{"hidden_size": 128, "norm": "layernorm", "norm_place": "pre", "qk_norm": false, "tie_word_embeddings": true, "optimizer": "soap_variant", "weight_decay": 0.041, "warmup_steps": 200, "schedule": "wsd", "decay_fraction": 0.824, "max_seq_len": 128}
Each number is 500 + 50 x the weight over its row's rms, rounded and kept within 0 to 999. Layers, rows and columns count from 0. Numbers have three digits each. The size before them is the row's rms in percent of the matrix's.

# up: layer 3 MLP up, 512x128, rms 0.233, rows 121-145, columns 0-127
# down: layer 3 MLP down (transposed), 512x128, rms 0.223, rows 121-144, columns 0-127
up121 091:536521524465499556468417514465376520496472520489440371461494455554511490430549493524440473597522497493518532465554430467509483491587511502534531540535556469427530469645454540443479499504469409481434492394500537505596496593474394533469445518476517550534504511549475429533524463396502549540417521586530549569511486450560483579454466486574542565478550476522560478392411477468512519526498
down121 091:480549506474466478479608462485426513429535512582474503542516435473542423505522500488557484571455527496525588448481539524495433364464420564530495533415477587529559511528534469514528526440564424458549602514558453471551520507398455567479411475458498557485585448461430479487492456590485519555498585549456530522525435527496482430534459596510494525369516573504499549521557471501474534429413
up122 100:545495414421480501626436524540554411551523498531593461484470500496493530472469420461459451564531551545494474475501470465478500507516468439425443348563506377510442440533465534573440455505521530473542598468461534433546459513484501545504527554506487468447430470508572459512514457529539606399496470480486552458473529527521525570504521450439503511550538516580484467468587489626508571391526
down122 096:526588467560481482478556508472447536510442509474478447528485489476434526526517499553454573477640459467492551538558570512556502606434495635531563586484493485491516490525479419518498477451488503527524553478557440439427507617459496403515498464446507552559430488513470524532448538440470455562526534545519438492458481485516434480486550550587412546401425497527427638518441465423491431501449
up123 107:495552562518493447572503538547521568485487422492436549458448468534466585531650508490457579497552467491476446405501437450530506522578444541426465610533474574604517534515502525426487520425609416496459532574417502470468410454420566491556439508527555449464427476525557403510506497571467523497541501582368484479491503522532469500532509600472501512506499435457496534451511494494500533520476
down123 099:496544569523577496585575499452469463532508447523491468537579479491591496481534454589508528481429510507501535478540368506541503499526573470517434550526511462591614398435472458446432511544454516485590498410570534562439389520401499418541504513490511454549441503466430594450504490553516557520483527487595511509418488553483434550455464536551474546542464594586466525567477537463499501478507
up124 094:435589501465564434505496453552478446490477378424458561439545468476504485604594529535532522504458421577572574427514474471453462579474501437539508479503475539533516487531461555572488488578525472432527482474459427482446454516439562570461493427537545507436407454436500478574518551502520567493501434446526540537469593427416506488420506442449535506507485543493419533615546526479611512536520
down124 116:484472465509470476504535456469500532514422544511536491492519385487500589502492484427588525520526495502447524442547459487512497535423399532465518427579467395470540437444505544535505554511471543528412488533460531426488553585531468531499483539450553452541498529583463511559496496442552502504462497527504476530514458416581621512424514489571567542541486515434509579362557567556567435340546
up125 095:502456492467526532476525548453537432542458485529537443555498423575594478535516560443571466502480617481538546523529446444540479471541511612508507478480447543591518487441422500553546522574522520519561560454494547438592445515518476439509551567344491591441425524517466401583589535462494506552527475419517441587480461405496540524539507499446428479509435514524546551463518477450529437532464
down125 096:542566476419531504516500552457412472584550505523481594566505557505501446547518583440516501498523390551443506472376550527512585499500535484531554483467516562419526454553493612575466426509401490519533502548488507529520517487650437546515518484532569555463482503526495487448516419488435578532485489523446387562550559529432437546522449481498414503522516520455501493429447497443520454421586
up126 093:389494514550505535531529503560458466464552510471478501461489495448414565551496496496495474494516533433531520505435491515456397586495466444547442496511569531457516582592495416438582517447510510526469519432486472489476527475614478430502543493416581604502508499418523413500429518473607493492511449545523439549448516494415552505398600538498476420441563539535475449524596529464434609463457
down126 090:495509438529561476522456599475502491436492590526560461521560508485484521531438508536523485511393437586506606553583584486572511525588470423511541501587433539446400531472494446507577518564548515512510465536470520505533394550502519482477500562475514486460476513615629581461573454525466456471490453493496490446476548590468592532451469542514455508524426541468414584528467513476418513524571
up127 098:475444432478510506469593403495556442531457408507549388465522530419569569507515475482510437557448515516592421492569465420509593489508509548480500477509538483490457456518559532414568495425484523533545406491385538473573457454519559466474514423596530530464433468511530506534504546475547484519450500532548380524508474571490449518578507546487488391383457516527491545512512530496564524577424
down127 102:511510474556546512466495499578447508544458492523547460512514530443535578514476506408482465513497524479536594571449454378515458532472473533452461544474532547612536603591487528590466473535452621487473454508491458527514567507474488539433539565426478617445445508474483387484520483557545459446556539548422427461467563507452542515520384469492509396512520539464511492412518491520405530405517
up128 089:445509533496421598483514496490515462472531398397529506503455515430469530408545518424406523543525467548569509486481524538511446494429505577395596507540554556488504545510527476571499462518537476545524395472401589493395441535456537457440534516515488566547512535474529490552491489502570528525589511565526502557428546433477524439391428520492496505471484619552569486515442513545417445515430
down128 082:554527529446527519563518459493487550555530455533448453592542604446544458476530471450535391496484548481461470389484474471483513461578548497551470476485439427470447451445457481503659471551501517434579537549615531537550471492541444397462396528470441519521478478444495543445514519468471551439474471452503401461507453546510464580621503469564460481451421492445446469481498506454503479512595
up129 108:334468440547585461527511527495494473457547473397551484579547433533546458467518536470465509491435427398560486526487453518516501501474543431561421518506531476510547611482481409534537546409544458505469581570568493553477509553539515554472496495484585468445485611487550521520421479469458484566538424496564526463555412589496593522514539417525444574495562486490553513481526551554498516457466
down129 114:492464519478496571530509463530511516503445434528529506499429401442485523444474510471464459567426520499525519457515516499542481414392493536558429465467629426489579438421534625545447478382508499495440508551502424446537488537540477468504495437492518454559492548515671437494588455503528520492565475559508471533518499446623481499497531473527542493622503514589498518593493573488511457502532
up130 104:539367477550508480499578574460507552443511542486512518466487588402471474484535602473521481433504521422542609509504544494558504561534455487499452557369542506538576570500412553626512535489478522428500503381480489416456457564515461546472541547495576478474451520565558470512532623505534488406522558450532511605493493504516512453542469556502566564513490440507435568526498486472492478484513
down130 097:476488477501625437547443551462491535506504504481510493456482500538591454550637494501512584571496536472491575480543465511504566479498491559415569489397443499451522555480528454506492476545490592539605505434447507577501523511501440466482532489418449514481463461517433446567539461452389465475577526467497526428542554488403453472490542546576404445574533525527549560537454465586490558597572
up131 088:434429459433516491493528438440544541484527469573511495314592578528489386563567511461531506460445544529485495467525427468509571390528485460455519491462396395493588429497477508492545438489491538509484471527538386469484526529506490502546537392520460505454492456485448508581508504447497476532556513550501603515528507477524439522587553482574509491449529456437548489549479456518445504561604
down131 094:459503507510531397577527503562430512565550564493463491565486516520506573444380445576455441439567416449412510583572424522570459631476422536534476541572427510505506557513511484488582514564467523440447493484470548519515444513496462461531534447446454571426471439448504512542544559535543413485554532479394513450551470530564558423521463462515547475594452553507509526532504476466454513561470
up132 100:422546514517557559528574542523549514516483436538490479546488557485606555533570455462590421494577549451476525500491452543554481485538480518449504469505493517561508524500446560540552505515406582451545486536526548412553467476508471489467560573431565449416538430495534548466464540448508464487518418432495475447483498508413595481566453426564416600474506452407581400557514482451518436459391
down132 095:475538524444450441490631483482578487467437664528557485413474483501534505485491488510440526514474572462453420561517425521519523512465550463482437523561454526440589481571632399465508569471542476620475449465472505502482570514553453453539506598579572533479494463430525399450481475473490570554465534517528556517478520491501506603472508608449444452540490466526485443498502511467482533470519
up133 109:523539501433519468450537581455421400524520519459508474479546466490506494523579540508499513487464405558473458488704463544506522462640466451465539504545391517474451590546487488528598421410505459479470555550451506501480455457537451548438486461560506527556507530522529506499503484540535461539445428451390523534469508461552532539484512539493566530567598567511553439482515426586479447527517
down133 109:474473529373451507501507453475452432505482494528500467521536513489523466530494522479526594545448500549512500483529560509628459472500550459379467407474429511588423517514428456452460591449425482558533543465553490520540416553517477530446461548453669466518533548457575484511449544560423518521486499565530385461485474441469564529504477468498544530490557573516542495579477540422525608552530
up134 105:541505558467465597492495479460488530431527497454514555441484529523546519454600548500500577557441482519485456406387448539548476438493521538567430464580525521432498492542363496440496380626497434472509595571469461527527570428529467532516406524497500528487469489477452535503474414488531492371505561457514438471452435509523551559513536470509512567457447475429555496493480552559585523552473
down134 106:395469548519444521501560531509493469487460535465483534552481461418530424558470473450461592508511463535445598481485439398441481570478464539474441434515510432438484558600545560548434507521450617575541580507394462536535486433524507540473548578478554547537532395463434422590500535529542453520538475496462468430490554466594454519429436424491532552490527477498561450547546462519483543548531
up135 111:555515563446520579502492461450596442432532521511519551452500441465474532477472527502557557528531429469511473483529495580537450557374502466499506453531547358375501490508439439433506466514499467521554543632482506601595542520436404510461493525457522489512506385528527445584431557441518486400524544415497458486502451477579529522506544524520536556589569538518495502573490511489500521551460
down135 104:501557450461552455447536492458538536493518560514492474478487489369520508527503473517487600562525502437570486489496546399465502522530627599439518484524561618515428510497504557438484534597444479533487555582472507412539523489465497504437548531513570501591525453536537436447469460454462457517478423531516381428522499479397508510553591404545544570480454508528510548482471505575473528434401
up136 104:497468544500571442433473457442531420508532516474483471502465529561496507540562490535474403581478464496471556522451518464525466522494567509466428562579522553559508489424571476545552546589505541463599497395543465553483406590465527476422499464499528491540471475626495524394482535514506525478583493387503419464505521445430533470531507587425507562536471598419483562499429592470538572519477
down136 103:465513527494530535503482528441397503509462484432486584595529438445485610507530434556527560528487465514477614551429472434465540492555470620480465532466582522456440444511476537528507507496572463512476516509452514518523443515488519535491570482545589524616496429578463544577487470486449477487488654509547512468566426557578499389558570575409474579508464474469526500524463541510551500501564
up137 101:499457542426470496582504454519479396533493588569497449451508499483600413535439554468480554472507457503542486515507590512506554536565533565484606506497462507533607418440590550488442453497567504525506462480479495457499520500426512482485490601557467499507509461560415552562422542491523572587428534470662576376480530508437517437517499460481514546572478515537487589536531498495512528522447
down137 101:493538483521440448512471506471457578448582571517481439555579541436574466525483507535507433506398510526496479495493498534542484445478481438438514459489535558582541538480503393401466540454447551514486424422557460559514460562512573501514432454439378500457447577413522490451436495573399522465478542566458541560508427588500506512452630579517470473554461498451466571462508455552490529527565
up138 097:486506435512442476391562458489577455508573473482572398541546556413529619516463459395550503530557615510503511532567369392507503498491532548590530444513592484524522494478493473437497516539480479477494495524452540531524471470413537469526486580556428568431515490501451325524522453494542512470466506446517433562501500502548521495545477515504519576523515515554521497520544431467477464578432
down138 106:601445442546503449533466450607475472525488515572493543557485520541584476489491484467452414475500393599481534551538389471456530450394534424440482555542551478593449569446587520491436550418467543424526582452566475584503563479518449477483503506455464499453523617486435492545504503477455472507552547448460529574500483503544563482572520406462501544526511546453509453483592481523505547560542
up139 095:389425503502502423495542482505547546458584573562506451442433468404496549561504568464502509531529462436546475451505526497518529410574456497583458490542572520591616499535598466521526423546558482394515515470512484530622546519462545530519489526596448529510562469505527533467448481462526553493469464538449539421567406393547473472558490467502486490514485481488566483504460460488399455402444
down139 111:532508475529474576464466551529480424511586503451472613493469463547478427470605537547489483479481489592484474589458526533503437479591498596392579498489518449513608442483484487567498574507513492585538480403476521614459482506410514536484505425494402524548520454461508555507485445466590583550457527498553513515563468506544528454477509554460434493448529455502491387445580553523424572498501
up140 097:496571483510508403490522501570495421618567541403608524506525461482488419495466457524494557484509441476373463497531461533465488521531470462451528492551530524435481551417536485583556447575526513578410506575532501544552436462452421491454434463475570438518395504534532500448582463492558478536553483509506545415605462477483457484580433497505507547479558497450555470578441443499463485463403
down140 105:487468483510530501512433464508481515509463549568570396494476489524526359514502460486592556386518529517505548521390485445569474490496598499530462344432508402498433510515562477467516536413454493616530516542494506528478582536577473539533531581577553448542460589553500542491586440524423518514497458504436527501527576495485575433428524474545476518493561449481526461409515513478479460507526
up141 098:478472488529417567479510512550483515504470496475596478535468415449565548555519483383452568472494460540593523503421474414477527517526385429444537524522564452574517471419553529522569507490472460529559456622498567473488488513443564435490513506403572439495526455475467552488412434502456594544491476547498507481562429488632506548483555455446563459477495480516569494456528480534396429475547
down141 105:508507564570434403524541455469572527534501526494561574381550558482476544532543469525517581547489509515545511488507445485532469546566488511557541505570456543378543458597504447520493490463474485484514538520602537516567557430529529574508587573540475525479578439507529416488432415456509393525457551430550548516520535513494516518560588530429569444458568538501498522526523571400564543519596
up142 095:464440605438528468533507438537522487523494514434443479494534446529399489483449536404540463453586494494522348481503523522516543490455558530538483480568492471594499512522474499473450368518525577494542582552520582532566536451561414397500527503560493564494453475587469538503533490536453497515450491572433479470508579464545474456430481505487577468491588399551579517402513515587498561505521
down142 101:520657462563546509497526539478504474512570567521557543399473515450516448538547522537487509491482488510441571405506509487622412430369511534496492557512462389567414542499463549568507551550513516522470470474554580467491499595502538548443502450552484560470465457477487515538572489443484558473466592502513588508462521493392575476468542553498483543476544571488477487457500596496575513455584
up143 102:525540455479537530519532484529464464537501533451485467526521556485447428507491402526510485428506587523402645497478528468543588527461496453424462555465584481593551480462379463509524487493526503578462503494450481432398571535475439516516459408467429500449500563484546510518525473568525434598512502574457461573584530557495483535489474508560589429545514597550549508502458578479396575498503
down143 089:481503546603495439494483585452493480579559486540478561571492514471565534586564517529516552520468416475598435433473465493532461494513574466384504564503447558540566498571578505487483515516457540489529488464467449449536433457515523479522543513390508430541427499542482488499495494492465490529392383572522525479435618458534408567525535492453533419519487448461437426479591535499604562513522
up144 101:520551520568541525425466455520562450521540468533550503472519544503514536587578524459481450476477495399537508503448477481476414487522475441419513444493470496534403453532638425513451543519521571568538491458441523500478555508513524579558517419457517525560481528594453444479598431532535371572481504449411457588441587504481492456557575561442538465496569580470547459407551496480474490472484
down144 097:450513546490421422505448432465455494484466464543502563566485476469554502428554483562474548451563494464500539461498483638436501536455662451370403523505543521490554534506476493578499424553477493516498506552505471459492561422568466489466442532612492454525479485495567532591411496416482520468487497536478460510511624556534498466435411450550484498531417507476507470604484495569470470532499
up145 103:443510398450493546512414462485513428489453576525555518541450521439550460508451462518522407521520445480580487545573565551563456451478527465503475461574467368448553495455534504587503563568492520495497553556467429594529509509552553490497527394515438498404530420494497580516466427482521464512501432455615473541532507489506502619483496458504570462427542411436579441484517424492530485442481